config.toml
n_layer = 9
n_kv_head = 1
norm_place = "pre"
tie_embeddings = true
lr_head = 0.0101
warmup_steps = 200
decay_fraction = 1.0
Each number is 500 + 40 x the weight over its row's rms, rounded and kept within 0 to 999. Layers, rows and columns count from 0. Numbers have three digits each. The size before them is the row's rms in percent of the matrix's.

# layer 6 attention query, 64x64, rms 0.256, rows 0-14,32-45, columns 0-63
063:550433474551480501506476583520482488529535462502466535426458532507531419460419440540521495529524516541515582472553520503524524480565447534417493502483550485509498449454528560473518539502453502
071:451502584485496520490527492487541545461487467485517513469494469592506597583481491558530582494465487514428466482439461502433456445506502504499517537466447470498518510490568455518532486530526422
056:495422446460462486508464538545470446547450536565441553523524550468554449453483518521470464463555513549507536510491453460443487578489473545484522444506546578517452476485508512535497556555470471
054:443512567477492462408412495573520526509466456443549475579576523477521552514483494487517513472461536464440506541461474508561501489449520472589489567514542496481478516530485482531463537504453510
052:487492563484542500522517498509508554391470428531575469417543510476484546518449453493579546476509531438507534490422540523538499499543564441477511519541482445488501497479534449480490491501478434
059:497533508479535545544427482555502480514539455547484419471466529542503484534517532455533517504522542454538468512459532519474504501538404525466560399464502509482578482530448414523549453538488502
077:522433517432430530479501509517499561549421570537471622477523541498473471457555492478536505497470502510504432455510499483496505507440544465511513548465548519496449513453502540485479510451425440
057:498510480522502456492551441485506529499533462530433555537458481492461527505550540559385500480451498516510487493456411456485485473531509505555494599467539498540424479509562535462432549503499484
064:509451545487449460537543494529540512451436452470463514436480485492567554547517423495521510515535523560439539553487501515444497505490563508440487573501437504491559498427493480518540407513502477
062:543545542525555497531573490462475518471533496460471502490467504418429581482579477533509493510489517510494493559445438515546398463562504520458500508473527557542480480495504445490579519443529503
063:523467531505547465468501487467509532493440537498541479608527449460446529518437516474451447482557480480511454549519485475527495511479541493571534500569503496570546563533424483513507409442524497
059:442518483551484459477453420511603444527557487547542458487515519465479499518542543550496479471506498474429505547477481577544448505443466498575481503566522530479434501549457454495555521481484493
057:473519495517544455483451491532551502484574463489499420451498482479410526479401449500564524463486480478524498481545497552585554467533450474576501541517531465453489526519496537501525577542478521
063:521555501502481522478464448477510437447533515575509437502476488519468508534529485482516426452636479491550547485447534478553532553511481490462476390480527511492569535510471521517501474455530494
061:447546502521528512527560418460530464418512418562474478431476499484431541573512510494469473472498515530529493467412552507494491509533505508429514471476508462517557518513529449503512473558574546
104:466440466543426592469525497453531550508435538500472488478495464493494538522548508555469475495495477521483466477557551552574513511479464511511407500501472509549545513463476583419437466470469484
090:421503426581507496541548533469554513519491529551543500490513542471463430524483586499455550530530473501457441433567471502466489520479523539477451542530504532485494439409523499506473451502458466
136:502518547490503491483561523564428428539549453506567554520509466427451492504459539490499449481529477509452513540454431463489505474467571458515511520448455551483471541482520448588539508489502572
126:528453526489470483509498536520472526402451439527525472524513454517539570540543404517542507476549477477517531491516512495457583559443451484523501468486602507490529491471453464575509503437470501
155:544514497449464482481538481556557468467493455536556432500476539461493518503511419470513487523481528471487528525522505478517599486530564485442490567468437482559502469483459549476470579482557406
103:520482448498510486500490457469577508504485523479466468510434569518547434485451487508480459529479578559499535493509463546485480549571530480482495542475448500451546453605403472548534513514488449
122:470524483532521501482454482523508519496533493507511546425392457546527586491520505558509508447501471548506485455533491626518604491492459500526460511503519441498501527474498564507515438479455455
139:489451506505484518505579485493571528427493478514486534545510562545476507550536460486458471427492547554458492511432449472516548449512472436540458486461507509508552532465546573463541555431550470
134:491378484483477585517516534541471547440519505477482547495542535446516464496474517401459506542526537489433518541515507440477526488465510470532479506504482520490569525458521551551575461430513482
129:527547556496539503449477464551462521512563483438473519473523444528504501438537503598469534565453594505535522485466469433487488469429454536481593445526533533492476483511508466526489499449494478
122:468466412514469555530496513501512567519444513517463477516517491567501558537484533488454484474509459465552464484514534525611501489511502498491377526553487428561524500474527473430470461549515508
120:510438467571454483528549455488561461478443500512498551545495498505521415516525513528404485554516587554450448536432568512475496535490505485493485474523505529514535508517418497454499438459504536
140:436530513446496538482506434546563536515576501488518483478491475585515491494429496492530460433486499493562502542412439500502557484501514469547444487498485484394496556486557512527544554484469517
123:460481518498442473500534537515497549442469509547527489546531566494509518491518488534560496421594435518499455482541463534454511487507356524502483442481552519518476499470556490485546505482549444
# layer 6 attention key, 32x64, rms 0.276, rows 0-13, columns 0-63
087:471460486555495481500488560439490417457498501596447537515462517570516512527483514423506511527510504502477504444461604519550527454506515463509488535469504470472562448527565578516527459501488440
088:531476516516492503525468485485497551518492574474474563515438496458540517568598565499533521430473481487420565460485495453432433513516494527423484479498488487505549506550580482485533507454495558
105:477509534550581413509484451508476501510471507420513434521535558530473442504459502468498510528481466530513563589510414559510414531447522494495520466468530532483531532485572502511507553465495538
107:502466574420475424520494530534477574506549473508519440537443506507597529473486477484575510487554506464450443477458499480519561518482498447497513499498578541592451490450505480514500497496457525
110:530478535468470452500506504582516562575488496514544548497517517430479535520540470427487505508438474506524493512480545515473487483528499407497502510523553458428521476450414536495501585544497407
095:507489472470472572512533470535571504515469525580492506465476519475474392494470459458508496551445585545565552445477529525460518538510502498473516377503524470514483548508426480527500516491503523
100:490507526564522521483511525443579522475510519540453458527479490506479492599498477526561562474478404491483533430501485456560554529427454457564517501435552491491507509466506523515476494467480415
105:437473499501436489448564422497543548487521417512477573594458480528466477483503524502451447502508466506492550495469493476517496438492482507504498592483597519515539519519554586488522502522475478
106:492425513543503492492517606539571522479487505429452527578504485501513519471509547451499480513444458443504574479482502524437441478474537498469406531527459580546545520463506504532523496480481543
098:509511534532548493456484513515493509455561460487404525453484455496494497511548467519448525469507534507462477527502490526480463465437519554549555525523433523461347569503457457480536513549508528
093:418471485473478565539469509491493420495519496538505544530515438504554541502460505499553483523564484425521447477543564449458516538559522484523524475477513496449529443509553574471414431479522510
098:407543480479530477421522465503477434482442452542457568550491507453527481542446598508521442543495548513516482451469501575482482498506515528483533463517502514565486524540448487517580474462532474
106:441525486448540528583466461510496530488497465462556527501452488540393504511470457485537471411460481503558513533472469515548495496431464439592495493480509476512489548568529498574470505508543488
101:454540518461483488523531504471511549477479603479467492534511463503455477423491576466533470468628506469475455441479527533507518508518447497565537519453488480527547536508461549468460549496428470